Weights of a small GPT-style language model, trained from scratch on English Wikipedia.
Size: width 320, vocabulary 32000.
Training: a variant of Muon for these matrices, 1013M tokens, 3865 steps.
Each number is 128 + 32 x the weight over its row's rms, rounded and kept within 0 to 255. Layers, rows and columns count from 0. The size above them is the row's rms in percent of the matrix's.

# layer 8 MLP down, 320x1280, rms 0.0455, rows 129-171, columns 320-479
size [ 97  99  96  97  97 105  98  98 102  97 100  96 102 104  98 103 100  96  97  98 103 101 100  98  96 103 100  98 101  98  98 100 101  98 106  97  98  99 105  98 100 100 100]
[[102 140 192 103 146 145 132  83 145 111 167  43 133 180 134 101  86 110 168 145 164 201  77 102 196 184 123 153  86 120 132 131  98 141 131 117 192 156 126 178 141 103 106 211  96 155 152 149 150 108 147 138 134 177 109 105 107 108 149 174 139 163 111 134  67 186 130 168 148  99 165  78 159 152  92 141 146 111  69  99  74 144  67 137 109 128 114 170  87 116 122 148 148 174 187 133 152 159 144 124  69 218 209  52 146 158 229 119 123 120 135 169 115 143 134 106 133 147 150 163 122 113 132 138 137 109 150 132 144 153 151  93  66 154 157 153 131 105 133 103 141  98 115  90 152 177 119 117 149 111  87 141 135 136 179  93 151  98  75 122]
 [138 187 120  80 135 130 161 137 106 124  81 126 107 114 116 129  92  87 100 174 111  83  79 165 134 147 144  67 105 165 133  97 114 119 167  95 155 100 115 130 121 154 121  89 125 124 106 113 112 137 170 143 106 100 147 102 115 122 112  48  85 151 152 166 127 133 139 110 133 118 130 121 149 167  68 107 199 184 173 127  85 104 184 101 137 140  81 144 124   6 101 177 127 103 130 178 122 157  74 130 146 121 192  96  81 106 125 186 118 125 142 110 154 185 166 107 100  99 112 145 132  78 185  98 130 118 170 122 108 140 130 134  91 125 138 101 128 180 136  92 101 122 152 142 130 138 164 137 128 137 183 115  90  68  87 154 123 118 111 131]
 [114  97 104  85 170 123 126 130  94  65 124 126 127  82 110 159 139 123  95 169 131 127 122 172  93 122  90 166 124 130 118 128 121 149  49  89 201 112 168  79 135 129 152  88 104 149 118 124 101 136 147 129 180 189 113 107 162 115 112 156 114  99 119 113  87 175 180 144 136 150 179  82 159 138  77 147 173 117 112  96 211 129 189 122  93  85 126 127  34 116 165 155 111 123 130  81 111 101 121 106 135 203  89 122 141 132 129 138 126 133 106 200 106 150  93  92  89 108 110 131 193 100 180 156 153 209 135  56  87 104 162  94 175  78  65  64 105 110 105 104  99 175 171 141 125 146 126 159 132 127 139 155 136 151 171 177 159 111 169 125]
 [140 136 163 139 194 145  93 169 117 174 140 131 150 175  72 117 164 117 105 124 144 188 120 192 106 106  77  81 151 125 113 121 176 143 110 208 134 115 134 100 161 159  41 111  82  75 127 126 166 167 159  89 156 110 102 122 138  59 120 146 124 126 154 130 163 119  94 163 107 117 154 137 106 132 199 143 115 124 157 129 125 109 136 108 116 123 154  99 106  99 125 151 130 160 120 118 181 107 139 130 143 138 147  99 129 135  92 117  77 133 202 131 119 162 149 108 129 120 127 122 139 127 101 167 144 121 105 150 195 164 111 155  78 149 145 133 144 128 130  92  88 121 104 110  99 132 133 116 112 115  79 147 131 148 128 138 100 153 101 184]
 [127 152 107 106 140  84  91 134 120 159 117  41 133 117 164  98  18 128 120 103 159 171 107 121 110 129 180  93 120 157  95 135 144 190 164 114 151 114 140 104 126  78 124 136 193 121 116 166 154 167 114 128 110 113 107 141 111 167 160 147 153 128 104 155 133 170 100  83 150 132 112 106 106 171 125 138  72 122 103 117 174 156 133 188 147 104 136  63  85 180 107 137 161  75 118  91 141 158 120 134 135 126 157 130 125  96 109 140 128 140 224 119  65 147 143 167 146 112  85 137 156 146 129 142 137 164  91 152 125  93 190 142 165  52 171 148  87 185 133 157 114 134 171 177 113 121 132 109 111 136 134 108 118 178 115 102 124 158 125 175]
 [177  98 141 122 166 172 127 158 115 140 124 193 187 165 182 128 134 134  63 139 155  89 133 125 111 207  85  98 101 129 102 128 135 176 112 126  89  84 118 158  93 171 138 108  71 122 134 157 148 124 149 116  68 162 144 121  91  34 219 163  95  90 130 146 120 131  81  52 124 118 123 144 147 125 158 107 122 160 126 124 156 196 101 120 134 143 132 189  99  95 187 161 107 121 125 148 119 119 123 131 121  69 120 138 124  94 164 164  96 132 175 133 151 166 124 139 163 131 126 107 170 187 133 116 126  92 134 100 160  90  89  81 129 140 132 110 158 123  66 112 157 146 129 156 102 170 124 124 141 123 115  97  79 110  96 113 136  90 151 147]
 [ 66  88 131  55 115 151 156 108 122 100 208 116 125 161 134 148 151 108 141 135  93 102 144 155 132 147 176 144  94  89 143 153 146 130 127 122  69 125 119 128 124 137 125 135  89 103  98 123 134 187 122 158 136 144 161  83 124 162 111 178 140 110 165 168 121  79 130  88 131 142 166 125 153 122  63 149 111 173 104 148 104 123 156 198 127 114 188 145  64  98 173  71 127  63 117  47 128 177 139  78 122 184 110 156  81  76 141 132 121 152  60 140 101 129 110 123 174 110 118 110 171 149 106  85 139 145 122 139 128 166  73  84 151 100 137 120 166 118 125 149  73 154 143 145  63 157 145 153 166  89  71 142 130  67 130 119  97  95  87 114]
 [141 158 133  86  74 103  81 127 126 131 116 199  99 132 151 140  72  84 129 119 156 117 170 143 127 148 186 159 166 134 105 174 150  88 133 113 178 149 140  80 125 107 128 133 144 105 142 130 154 145 171  95 155 121 139 121 176  66  94  52 110 100 170 156 100 117 157 117  81  73  95 188 146 161 109 142 134 155 180 131 114 122 116 105 110  99 136 116  84 185 129 144 157  97 167 139 168 110 101 141 151  93 157  58 165 144  48 116 115 105 126  93  58 138 116 110 166 100 120  92 101  42 146 141 155 164 162 133  50 146  99 157 189 116 194 147 206 134  85 152  97 103 107 158 170 158  79 182 181 155 157  89 107  70 134 180 167 192 117 145]
 [107 157 145  93 127 137 171 165 150  82 120 136 138 159 142 128  94 170 141  98 100 153 178 116 140 137 166 148 132 151  85 133 128 129 133 158 128 121 115 103  77 159 141 160  94 147 106  86 190  87 187 136  77 112 156 130 109 136  88 205 103 161 115 139 167 112  96 106 121 165 120 138  32  68  57 119 159 123 167 133 109  77 104  83  90 117  99  97  83 113  83 191 175 121 136 170 142  57  96 117 111 107 100  77 120 120  92 113  92 128 107 123 166 129 147  90 104 166  59 122 109 103 159  97 131 157  92 132  92 100 170 182 161 140 159 188 153 143 195 126  89 113 135 112  90 150 169 169 122  71 105  98  73 130 125 177  90 143  88 117]
 [156 174 152 111  73 109 163  90 139 163 122  95 104 121 194 138  64 130 113 204 160  93 165 171 182 136 108 107  88 126 133 137 131 113 129  94  94 115 124 131 111 129 172 208  94 160 101 131  96 128  99 135 135 117 225  99 152 145 148 148 138 163  78 137 115 126 209 123  55 150 139 125 143 168 132 102 141 116 159 112 104 134 104 145  81  93 168 135 136 118 146 115  98 104 144 143  96 146  73 128  81 144 118 156 103  48 139  98 101 150 146  77 104  94  75 188 146  72  95 131 215 141 113 114 103 117  84  69 121  83 155 179 162  66  68 115 146  95  64 141 118 152 106 153  93  85 146 107  81  66 129 103 121 132 150 120  73 135 134 127]
 [180 107 163 112 100 167  98 197 177 106 128 156  92 110 116 123 126 115  95  91 136 178 154  83 124 101 137 121 108 135 111 116 107 171 182 108 153 183 117 173 144 121 114 171 133 107  97 144 113 176  92 129 159 150 174 154 138 155 141  84 154  70 129 125 175 118  93 147 157 142 156  99 196  94  98  78  80 162  84 117 142 153  96 109  79 120  61 129 125 117 162 126  94 133 145 153 129 100 137  76 105 151 164 148 136 149 119 131 120 188 118  87  94 145 119  94 161 106 106 106  92 165 146 128  98 109 162  91 183 107 143 171 125  75 123 187 144  90 165  95 101 149 129 135 180  89 106 108 104 132 152 117  89 131  94 203 123 118 136 144]
 [125 102  94  88 184 165 169 145 135 130 110 132 122 140 125 149 113 110 167  73 149 132 121 139 214 107 167 102  98 107 155 108 147 130 125 161  97 141 152  94 116 136 190 177 123 148 108  76  98 126 138 136 130  88 161 132  84 122 170 120  92 135 132  57 146 181 120 144 122  96 160 171  97 145 173  72 111 143 107 129 127  56 125 149 145  81 128 110 180  96 136 135 146 115 208 126 145 138  90 156 116  98 160  76  81  64 114 128 165 110 114 173  93 101  58 175 110 136 140 133  88  91 146 102 136 107  90 179  86 134 123 140 169  92  96 183 151  80 136  63 130  90 143 101 105  45 109 157 171 191 119 104 153 149 121  94 155  85 162 112]
 [209 132 166 120  85 132 166 105 139 118  97 140 124 159 146 177 112 189 109 146 123 187 116  88 127 137 144 141 168 119  91 137  98 176 115 136 151 119 142 120 119 143 128 141 106 142  71  72 145 128 126 137 164 134 175 138 123 139 105 142 125 105 109  81 153 140 129 113 140 148  85 170 171 173 153 123 175 145 123 136 176 121 145 174 145 126 160  92 141 107 109 121 144  90  71 128 115 223 105 141 131 152 218 123 132 165 115 109 160 113 188 127 175 164 114 132 117  87 143 159  95  92 171 130 149 104 105  71  99 132 135 112 120 172 137 183 114 121 184 146 101  74 195 154 162 172 171  76 175 114 124  82  96 157 171 118 108 123  41 186]
 [ 91 138 133 163  84  81 100  86 123 143 144  96  85 147 192 123 129 134  68 135 182  98 154 133 118  69  51  92 105 119  99  99 131 166 128 148 152 101  86 142 117 133 100 210 144 198 131 154  66 107 104 147 117 132 180 111 119 104 130 119 108 107 145 112 135 109 154  82 139 161 111 107 136 140 127 157 118 158 146 143 114 159 118 122 157 112 142 126 147 136 163 104 132 129 121 115 123 180 163 139 138  97 161 183 101 109 102  91 163 119 158 100  89 104  81 148 180 150 128 126 132 151 150  76 112 120 114 110  80 141 154 124 127 180 145 115 129  85 129  89 151  71 110 159  92  84 133  70 151 125 135 149 146 150  95 133 139 134 138 126]
 [ 52 128 177 191 210  96 167 139  90 157 162 170 129 165 166 108  91 125 102 134  87 175  75 172  78 127 133 160  99 145 117  85 158 104 112 158 106 119 120 105 144 117 148  85  67  86 160 123 195 129 125  93 135 152  43 138 117 176 154  76 109 159 180  45 171 101  89 166 151  90 137 117  95 104 132 133  85 148 194 175  86 100 141 192 171 122 123 156 198 141 143  73  81  60 152 119 119 125  70 110 132 146 150 123  67 130  76 121 161 131 175 106  89 115 100 122 178 101 134 188 102 111 119 131 130 182 126 101 122 184 136  90 108 128 140 118 157 153 159 162 168 129 139 113 127 131 168  68 177 149 137 177 197 118  81 141 195 113 120 100]
 [103  97 102  84 152 235 149 154 142 162 118  73 143 123 143 117 113  52 122 174  91 106  89  92  93 156 134 194 181 147 115 106  87 150 146 155 140 169 114 157  95 104 154 139  69 174 183 125 113 132  91 122  99  62 137 154 113 172  97 170  80 125 182  96 110 140 120  94  85 195 205 151  77 126 107 134 224 108 138 141  85 114 161 100 105 164  77 152 149  75 130  80 165 107 146  98 193  87 117 117 111 139 172 100 118 178 185 122  75 101 120 128 161 150 116 147 129 153 119 103 145 110 178  77  80 120 104 185 147  58 135 137 149 170 204 124  93 166 122 173 143  84 148 132 128 112 150  93  85 127 102 137 122 132 114 148 168 179 181 146]
 [104 160 150 101 126 135 143 147 170 156  83 144 148  61 172 136 194 113  92 141  54 189 123 152 105 169 123 144 167 112 182 126 109 141  79 135 115 106 195 149  87 156 147 141 140 109 141 142 111 182 118 131  90 176 136 194 114  68 139 123  74 105 121  44 133 148 188 137 141 128  73 106 125 112 125 111 161 114 155  74 139 104  41 183 120  94 130 131 131 134 130 126 132  87 149  86 102 136 156 200  51 142 145 128 130 122 114 128 137 163  98  90 130 107 190 115 106 136 121 195  64 116 102 142 117  96 141 106 180 129 126  52 169 126 135  78  73 168 166 150 101  28 144 134 167 142 103 123 112 143 112 141 107 122 116 168 110 136  99  77]
 [122 112  88 102 133 162  63 178 105 142 130  94  73 102 135 171 179 133 169 124  49 161 140 104 137  79 121  77  88 142 152 120  76 162  84 134 150 159 139 135 133 140  98 109 131  84 121  61  84  95 145 123  99 109 186 143 110 128 127 192 117 147 115 118 123 138  87 143 107 181 132 110 177 104 112 110 124  92 147 182 120  68  98 153  73 153  77 104 100 170 110  92  63 123 121 110 131 149 159 133  80 193 127 137 213  53 125 121 184  94 107  66 154 104 140 127 112 182  26 111 122 119 159 174 138 228 116 100 151 135 124 147 162 131  60 108  77  94 130 106  91 117 120 141  93 126  66  74 172 113 165 156 130 148 150 129 101  93 110 110]
 [ 81 112 127 106 144 111 139  91 136  93 108 122 137 125 123 149  72  81 172 186  79 106  93 105 120 123 135 178 123  84  41 187 139 110 106 148 124 113 165  45  89  73 137 138 185 111 151  72 155 171 157  91 138 122 177 115 132 208 142 173 143 126  49 108 144 137 103 135  96 145 152 152 115 176 121  81 107 128 157 118  94 129  90 160 176 158 118 136 146 129  80 137  84 125 141 118 153 125 152 119  65 189 148 151 122 173 130 128 120 147  84 101 174 165  97 142  88 128  98 157 132 155 120 111 134 190 135 162 179  28 142 120 146 124 112 131 183 129  86 126 153 130 136 180 116  73 179  70 122  94 113 143 155 181 170 182 145  85  73  92]
 [ 96  39 114 163 127 177  77 165 109  93 129 128  94 151 147 108 140 110  68 196 113 147 167 158 158 125 123  87 101 136 100  86 126 101 116 110 111 166 176 174 103 134  85 121 120 139 148 155 123 149 120 102 103 190 132 162 104 146 115 138  79 114 138  85 112 141 181  99  73 130 149 134 131 124  48 122  84 156  53 149 120 142 137  95 140  66  54 172 177 170  81 132 201 180 128 189 126 166 123  80 130 159 168 112 144 137 131 189 168  90 173 143 111 162 147 158 153 132 118 106 116 144 162 168 122 213 124 184 179 126 147  80  76 140 135 120  68 158 163 154 135 104  77 122 107  85  69 104 148 175  83  32 147 126 109 131 205 161 146 127]
 [204 135 151  60 128 149 132 156 145 221 128 163 138 132  88  45 101 179  84 115 134 203 119  78 139 172  92 121  97 113  58 130 106 168 168 140   6 130 126 170 140 107 145 143 221 137 105 113 150  49 142  88  70  98 153 156 113 106 139  83 132 122 191  76 116 193  95 159 112 126 106  93 131 112 164 126  76 105 125 118  57 124 140 174  86 127 189 102 148 151  41 122 142  91 128 116 173 167 133 130 130  80 179  68 145 123 101 135 185 221 120 135 106 132 127  92 112  79  90 145 156 136 144 160  89 158 156 104 122 173 119 113 168 117 138 163 111 125 119 135 126 138 162 136 101  98 105 138 139 147 163 146 161  78 127 101 136 160 142 112]
 [174  99 103 123 151 153 119 123 111  90 129  86 112 137 119 114  98 133 131 104 130 117 146 108  65 107 135 107  95 136 142 117 125 157  77 120 117 129  83 114 103 113  93 107 122 199 142 128 151 136 120 137 127 149 130 132 170  46 168  74 109  69 146 108  90 136 129 112  75 154 101  87 106 103 124 108  62 131 178 154 127 111 116  98 115 112  68 112 107  80  66 197  86  88 115 147 161 139 144 125 153 112 140 216  95 131  70 126 106 200  94 138 127 100 124 127 143 115 141 179 132  87 148  78 121 168 115 105 159 110 164  86 176  74  97 157 142 135  99 135 128 132 152 130 139 102 113 102 147 124 109 132  79 203 118 117 161 124 112  21]
 [115  95 116  69 133 157 124 102 113  73 102  97 154 106 141 129 114  67  99 102  72 108 108  86  83 112 104 139  92  96 137 112 118  96 144  99 133 103  80 156  61  89 132 148 182 111 136  83 143 111  91 196 142 138 154  49 140  96  91 128  97 138 181 141 196 113 159 119 145 135  86 163 120 159 123 135 156 168 122 125 132 117 124 100 106 121 159 168 138 137 223 156 100 114 142  98 144  84 151 119 136  59 120 107 106 134  77 116 143 182 128 116 122 155  89 195 116  86 115 196 103 119 179 109 143  62 120  94  69 107 155  87 117 132 102 134 129 111 148 150 152 151  84 116 118 124  99 107 165 141 119 100 131  68  82  91  93 101 207 136]
 [ 87 181  98 171  89 127  83 162 121  86 139 149  80 144 113 160 102 166 128 112 115 139 115 102 180 148 134  59  88 114 109 154  85 125 115 179  84  67 137 111 120 132 135 152  99 132 123 133 121 116 180  93  93 132 153 143 124 169 100 107  74 149 153 144  99 163 109 167 108  57  64 128  96 113 156  81 155 127 117 117 117 106  88 174 112 111 130 109 125 138 135  82 127 150  82 127 137 167 125 132  83 148 118 140 144 159 135 112 107 118 138 127 169  98 105 120 168 148 128 134 117  56  99 145 106  84  94 177 144 108 127 177  91 158 102 171 155 135 176  94 132 174 131 100 128 171  85  78 151 141  89  95  90 188 120 146 106 120  93 155]
 [237 163 113 123 132 113  62  90 129  98 178 166  82  81 107 134 135  89 145 168 169 156 110  99  91 142 129 108 148 165 124 106 170  86  77 100 127  94 139 128 173 131 150 121 143 114 130 105 141 151  71 114  69  60  86 103 137 136 109 182 103 124  75 105  90  82 130 113  98 129 123 158  55 143 143  77 138 120 156 122 149  68 118 178  83 152 113 131 131 141 119 173 136 123 128 181 133  59 116 201 109 104 198 105 133 135 144 175  73 140 105 158  75 111 140 117 156 128 150 138 109 164 134 142 121 154  48  65 194 128 165  86  82 137 107 163 168 112 131 115 159 120  45 112 108 143 194 108 121 108 123 149 149 106  92 191 138 132 152  85]
 [ 67  79 131 141 132 200 124 165 120 142 117 112 144 117 139 142 144 108 140 168 149 106 127 123  80 120 173 130 101 141 176 159 121 100 135 127 112  96 155 150 122 120 127 139 131 134 112 107  85  95 112  73 101 124 101  46  95 140  92 139 141  93 126  78 144  86 111 165 149 131 140  78  64 103 170 117 136 120 142 131 133 197  97 111 119 164 133  96 130 133 151 169 144 125 113 116 143 123 189 140 127 136 150 112 125 136 145 117  95  67 149  90 147 133  95 182 128 135 128 162 101  97 134 146 122 127 140 138 152 160 120 125 156 165  92 164 124 162 152 149 171  91  28 143  80 123 123  95 167 137 173 100 107 169  85  73 103 125 105 111]
 [124 136 211  97 130 131 123 121 118 100 125 111 145 180 132 117 238 103 126 136 154  77 233  97 121  80 109 124 184 127 119 154 147 166 136 153 124 137 160 118 129 126  81 127 118 157  93 112 100 194  97 209 127 118 144 137 155 106 123 100 100 146 102  57 158  76  63  73 109 120 144 166  43 150 173 164 138 136 121 134 124  75  92 176 134 117 157  96 164 142 105 115  98  97 138 133 128 113 113 136 181  93  89 173 159 111 133  81 177 157 148  73 187 138  91 164 152 213 143  82 132  92 109 107 185 114 120 142 126 169 113 101 124 159 114 119 137 102 116 118 167 123 127 166  90 137 184 101 113  96 144  98 120  68 167  60  86 185 166  96]
 [103 206 108  87 165 197 116 170 115 113 111  87 165 121 128 123 118 123 127  77 180  55 170 111  94 108 103 148  96 179 131 189 123  47  94  89 113 153 153  61 146 118 151 146 196 139  98 118 140 111 115  98 140 140 141 154 190  96 122  82 157 157 141  89 118  75 148 112 150 133 114  66 142 153 128 111 116  81  71 131 185 155 115  97  96 141 129  14 179 124 103 114 154  89 119  73 101 108 121 143  88 102  95 108 125 186  74 149 150 191 115 132 163  68  76 180 133 156 135 119 143 136 102 126 120 138 160 122  97 117 132 171 134 145 164 108 108 160 105 167 126 174 185 171 102 140 134 100 101  93 107 122 125 145  76 144 119 182 145 141]
 [132  93  87 135 131  91 109 170  95 118 133 121 124 105 134 132 141 144 150 143 171 179  64 119  82  84  99 161 128 131 116  99 113 174 172 138 129 173 119 154 123 166  98 140 160 122 178 119 177 128 179 110 204 188  74 109 136 108 111 154  88 136 161  74 112  79  84 111 177  96 207 152 200 124  45 120 125 134  75 123  98 107 176 121 107 106 166 152 106 142 164  93 132 179  96 153 135 134 201 102 105 106 136  99 131 189 122 122 153 130 124 139  83 170 111 101 124  79 159 112 172 143  89 108 118 133 128 147 138  73 155 115 101 151  90 154 123 108 159 150 155 174 122  85 170 109 172 163 140 162 154 153 108  85 165  83 130 163 174 210]
 [ 70 202 104 143 125 136 129 107 140 144  99 110 148 222 183 118 141 179 114 111 119 163 130 137 135  93 122 158 169 121 155  99  67 143 152 174 168 129 154 149  80 149 163 180 170 183 122 138  84 194 184 119 121 128 116 141  88 123 158  74 115  76 107 144 132 151 151 173 174 126 103 139 203 143 191 109 122  86 104 115 115 120 119 150 114  77 162 135 106  62 185 156 198 119 113 122 119 105  99 136 159  96 117 147 132 110 117 111 157 140  53 130 146 125 194 101 120 131 138  60 133 117 151 131 129  97  99  98  95 141 141  91  91 152  84 103 177 119  74 127  96  77 161 130 137 112 147  94 105  91 152 135 145  88 119 142 144  88 113 154]
 [204 116 117 147 104 155 155 125 134  88 144 130 134  15 112 180 176 210  86 125  52 143 102 134 130 105 172 151 196 142 154  76 153 109 119 148 143 128 104 141 138 123 117 171 153  70 109 123 130  78 143 164 158 104  88 141 122 126 150 155 195  89  99 122 188 114 179 133 149  83 128 139 198 136 161 101 124 203 103 124 128 141 144 136 131 113 206  90 159 149 112 124  90 138 113 118 154 126 220 122 150 111 149 106 164  88  65 116 138  92 150 146 165 162 162 173  77  60  91  73 114  91 172 160 162 119  94  65 126 150 154 227 179 169 140 146 152 102 155  90 125 115 100 166 142 100  99  43 151 137 123 146 130 158  69 169 134 153  99  87]
 [ 83 145 116 146  85 167 165  71 128  99 152 140 157 142 168 133 132  73 155 154  73 105 143  55  97 136 124 114 103  84  65 139 149 178 153  75 138 154 106  98 125 138 132 154 133 166 157 120  55 134 196 157 154 129 172 121  86 137 142  87 160 166 135 107 168 171 141 166 178 146 133 157 127  89  84 138 109 132  83 157  44 105 165 153 104 110 129  77 139 105 136 166 147 137 143  70 130 128 161 130  83 190  92 150 154 181 142 139 120  74 136  99 140 153  85 115 167 131 118  96 144 131 108 127 169 149  98 179  99 121 152 166 182  90 127 161 113 145  70  99 126 156 168 123 122 175  94 125 106 129 130 146 110 131 109 165 158  79  10 105]
 [192 130  85  69 143 115 172 170 168 117  96 170 107 145 112  30 141 145 178 128  88 148 150  97 117 153 137 124 112 156  99 171 161 116 137  66 107 115 114 124 146 124  85  92 139  77 109 101 105 173 209  95  92 126 117 153 121 142 157 165 106 203 109 138 137 137 148 103 104 115 244 143 118 147 133  98  73 136 159 105 116 132 179 129  79 184 153 146 136 140 107 103 171 172 120 123 112 105 173 143 136 127 135 125 119 111 172  38 140  87  45 201 144 149 133 170 127 133 144 125 102 184 125 140 157 124  51 157  65 170  95 152 154 107  88  76  95 115 159 138 107 184 149 117 104 166  58 168 141 175 144 129 129 150 202 115  52  88 135  49]
 [130  92 106 116 117 173 105 148 147 157  65 129 159 140 181  97 195 119 112 140 143 149  93 188 108 157 138 128 124  82  87 134 113 156 140 101 142  78 167 165 101 159 153 128 130 164 137 112 134 131 152 113 129  78 150 101 129 148 166 157  97 167 167 142 141 184 168 167  69 142  62 201  78 166 177 153 174 153  74 145 106  76 117 121  62  69 156 142 155 121  99 112 132 103 130  81 190 145  77 130 144 165 152 133 136 163 128 150 144 151 153  98 144 127 146 166 104 160 133  69 139 125  91 155  87 127 100  94 127 127 147 145 133 207 178 132 100 150 186  85 135 152 117  90 100 144 155 157 137 141 156 171  63 181 116 119 159  84 112 118]
 [125 136 126  77 134  98 165 123 136 135  93 110 118 138 151 149 117 112 156 120  62 136 142 174 109  80 129 116 118 135  80 107 142 118 106  90 121 112 120  84 129 138 143 119 124  70 161  97  87 135 106 156 161 131 161 105  78 122 172 143 125 106 159  83 105 157 169 138 163  71 167 144 170 199  96  82  99 104 147 117 108 105  94 116  90 153  86 159 127 157 177 147 114 106 109 131 135 100 120 152 107  74 143  69 125 144 139 110 146 114 133 138 139 141 149 142 118  89 150 135 116 135 127 110  84 153 119 138  91 137 138  83 193 143 123 116  89 166 162 109 163  68 131 123 111  73  60 149 193 153 173  72 190 111 192  99 139 184 177 107]
 [133 116 118  94 138  97 131 157 174 182 116 157 130 154 172  73 101 155 151 155 115 150 119  16 148 125 140 143 171 112 158  99  86  82 163 124 132  92 149 114  76 149  71 128 167 147  70 179 149 145 162  94 109  26 135 116 126  67  57 141 168 170 177 139 125 124  54 168 158 109 146 132 127  89 122 115 152 132  91 136 154 151 142 153 111 109  96 121 197 167 127  71 129 132 100  91 115 213 213 100 158  48 110 180 113  46 120  98 139  44 115  80 147  52 132 136 101 135 134 105 129 137 133 134 143  96  90 185 225 104  79  85 133 165 203 123  78  71 154 159 104  64  85  99 145  77 118 156 124 125 146 133 135 122 110 166 117 116 115 233]
 [168 146 169 146 133  94  75  61 129 132 119 137 105 154 149 116 134  92 110 125  88 152 157 129 154 158 126 113 178 136  72 151 125 128  82  25 165 104 130 128 176 134  69 101  94  97  95 112 154 125 150  66  97 154 127 116 110 119  70 142  74  76  90 137  89 120 128 167 128 162  92  95 149 103 145  96 140 161 185 130 142 162 144 153 109 135 164 110 159 112 117  81 160 142 140 218 115 149 152 155  95 118 155 164 188 139 137 130 134 136  75 122 141  98 169 159 103 181  71  79 131 191 127  61 150 125 125  71 133  91 186 132 100 129  98 151 158  80  85 136  90 135  92  87 132 147 151 155 167 150 150  98 128 104 128 109 125 116 122 112]
 [ 92 109 108 112 115 101  84 117 114  88 124 106 145 155 128 140 144 113 105 136 168  58  78 161  98  96 116  73 123 114 113 143 134 116 138 141 104 148 117 158 102 119  82 104 167 114 114 131  79 129 111 184 108 136  73 143 114  73 141 100 140 111  50 189 115 100 147  91 168  67 118 120 197 101  91 167  88 149 119 203 101 160 126 144 165 124 157 149 142 127 164 121 120 133 128 103  66  76 144 172 127 119 106  79 104 196  61 119 105 117 152 154  66  28 128 157 173  62 183  86 157 104 150 110  73  79 141 149  92 140 149 120  83 113 173 122 169 133 131 106 151  79 139 152  88 178 165 115 119  96  93  96 105 172 153 114 121 149 126 176]
 [112 147  94 114 170 133 154 108  90 133 151 134 110 126  95  93  81 140 132 104 144 100 171 117 126 131  89 157 190 142  77 147  63  87 136 134 190 113 103 129 148  98 113 132 142 149 129 120 194 116  68 168  99 119 147 143 110  85  69 104 161  39  71  36 119 158  97 163 148 124 171 150  79 134 156 116 136 144 121 124  74 111 200 158 119 184 128 136 185 112 155 128 129 111 164 101  90 152 121 113 108 201 137 129 157 176 175  28 137 156 157 107 132 138 161 106  31 119  98 107 157  94 189  88 107 185 159 101 122 107 150 136 134 162  97  58 133 158 133 115 171 125 128 109 178  78 109 135 106 191 117  90 174 144  98 143 190 167 109 122]
 [118 160 147 151 123  73 126  94 113  96 147 138 124  86 155  91 147 104  98 125 120 126 138 148 107 130 124 134 115 176 192 146 136 129  97 143 131 107 112 136 144 162 102 111  56 149 169 156 136 122 128 132 122 138  83 114  92 176 148 103 131 132 133 107 155 146 131 108  82 152 118 137  94 119 127 121 133 167 138 144  79 113 156 174 170 131 173 115 126 122 117 164 142 106 157 130 140  81 165 116 144 148 166 116 150 153 100 137 159 115  84 144 129 150 124 148 101 163 104 152 109 142 133 107 137 153 129 174  77 158 120 170 109 144 168 153  72 191 105 132 129  99 176 122 146 144 179 178 148  98 125 153 173  95 116 151 152 146 152 119]
 [118  69 130 165 190 104 126 120 135  80 126  86  87 132 154 123  94 148  69  97 186 149 125 151 178 135 155 204 136 178 124  86 105 115  84 125 111  78 120 112 142 160 121 163 155 108 121 147 143 121 134 115 106 168 123 147 172 115 188 126 110 134 142 165 132 126 145  96  62  33 111 103 151  87  71 131 132  99 102 116  99 116 151 217 140 108  99 107 167 118 144  90 140 172 123 133 141  63 136 151 132 139 149 122 107 145 124 111 114 102  92 143 188 113 168 143 153 195 148 145 158 140 141 123  85 124  81 126 108 141  80 183 112 122 116 138 149 146 187 159  94 104 136  72 100 131  55 200  58  65  77 132 142 112  95  96 104 164 146 130]
 [161 116 166 109 162  73 185  84 147 127 176 122 187 174 129 147 140 121 153  91 182  90 131 145 175 119 131 156 168  75 132  83 120 149 138  75 122 186 156 125 125 150 120  88 115  68 127 131 175 110 145 108 131 147 110 159  97 134 140 160 139  83 117 102 114 160 120 156  74 120  99 162 145 153 166 155  61  42 227 132 135 173 142 109 125 177 107 102 200 120 103  90 100 125 118 161 176 125 133 140  84  96 154 152 117 122  93 118 223 127 135 174 137 179 150 117 145 130 139 146 114 137 153  98  80 117 115 129 173 111  93 191  74 113 118 127 129 126 158 115 106 146 122 127 141 105 114  81 104 105 123 151 149 113 119 169 120 111 149 115]
 [154 122 152 129  96  89 105 122 154 140 112 161  61 142 174 151 158 160 108 122 128 123 142 137 123 143 125 162 114  93 158  89 104 159 195 145 154 154 133 175 104 110 111 101 147  94  95 107 118 139  95 129 154 136 153 122 129 161 144 101  80 134 145 116 152 122 190 120 195 102 102 102 162 162 154 176  99 123 157 141  99 147 144 122 139 140 130 123  65  86 138 153 184 162 149  94  88  70 120  77 165 114 111 111 140 100 125 152 184  93 105 137  98 122 167  92  92 131  63 128 116 137 124 110 183 137  42 155  97 112 115  95 103  75 165  86 147 182 162 120 177  49 100 124 160  89 130 111 136 142 188 104  86 111  88 105 165 135 153 145]]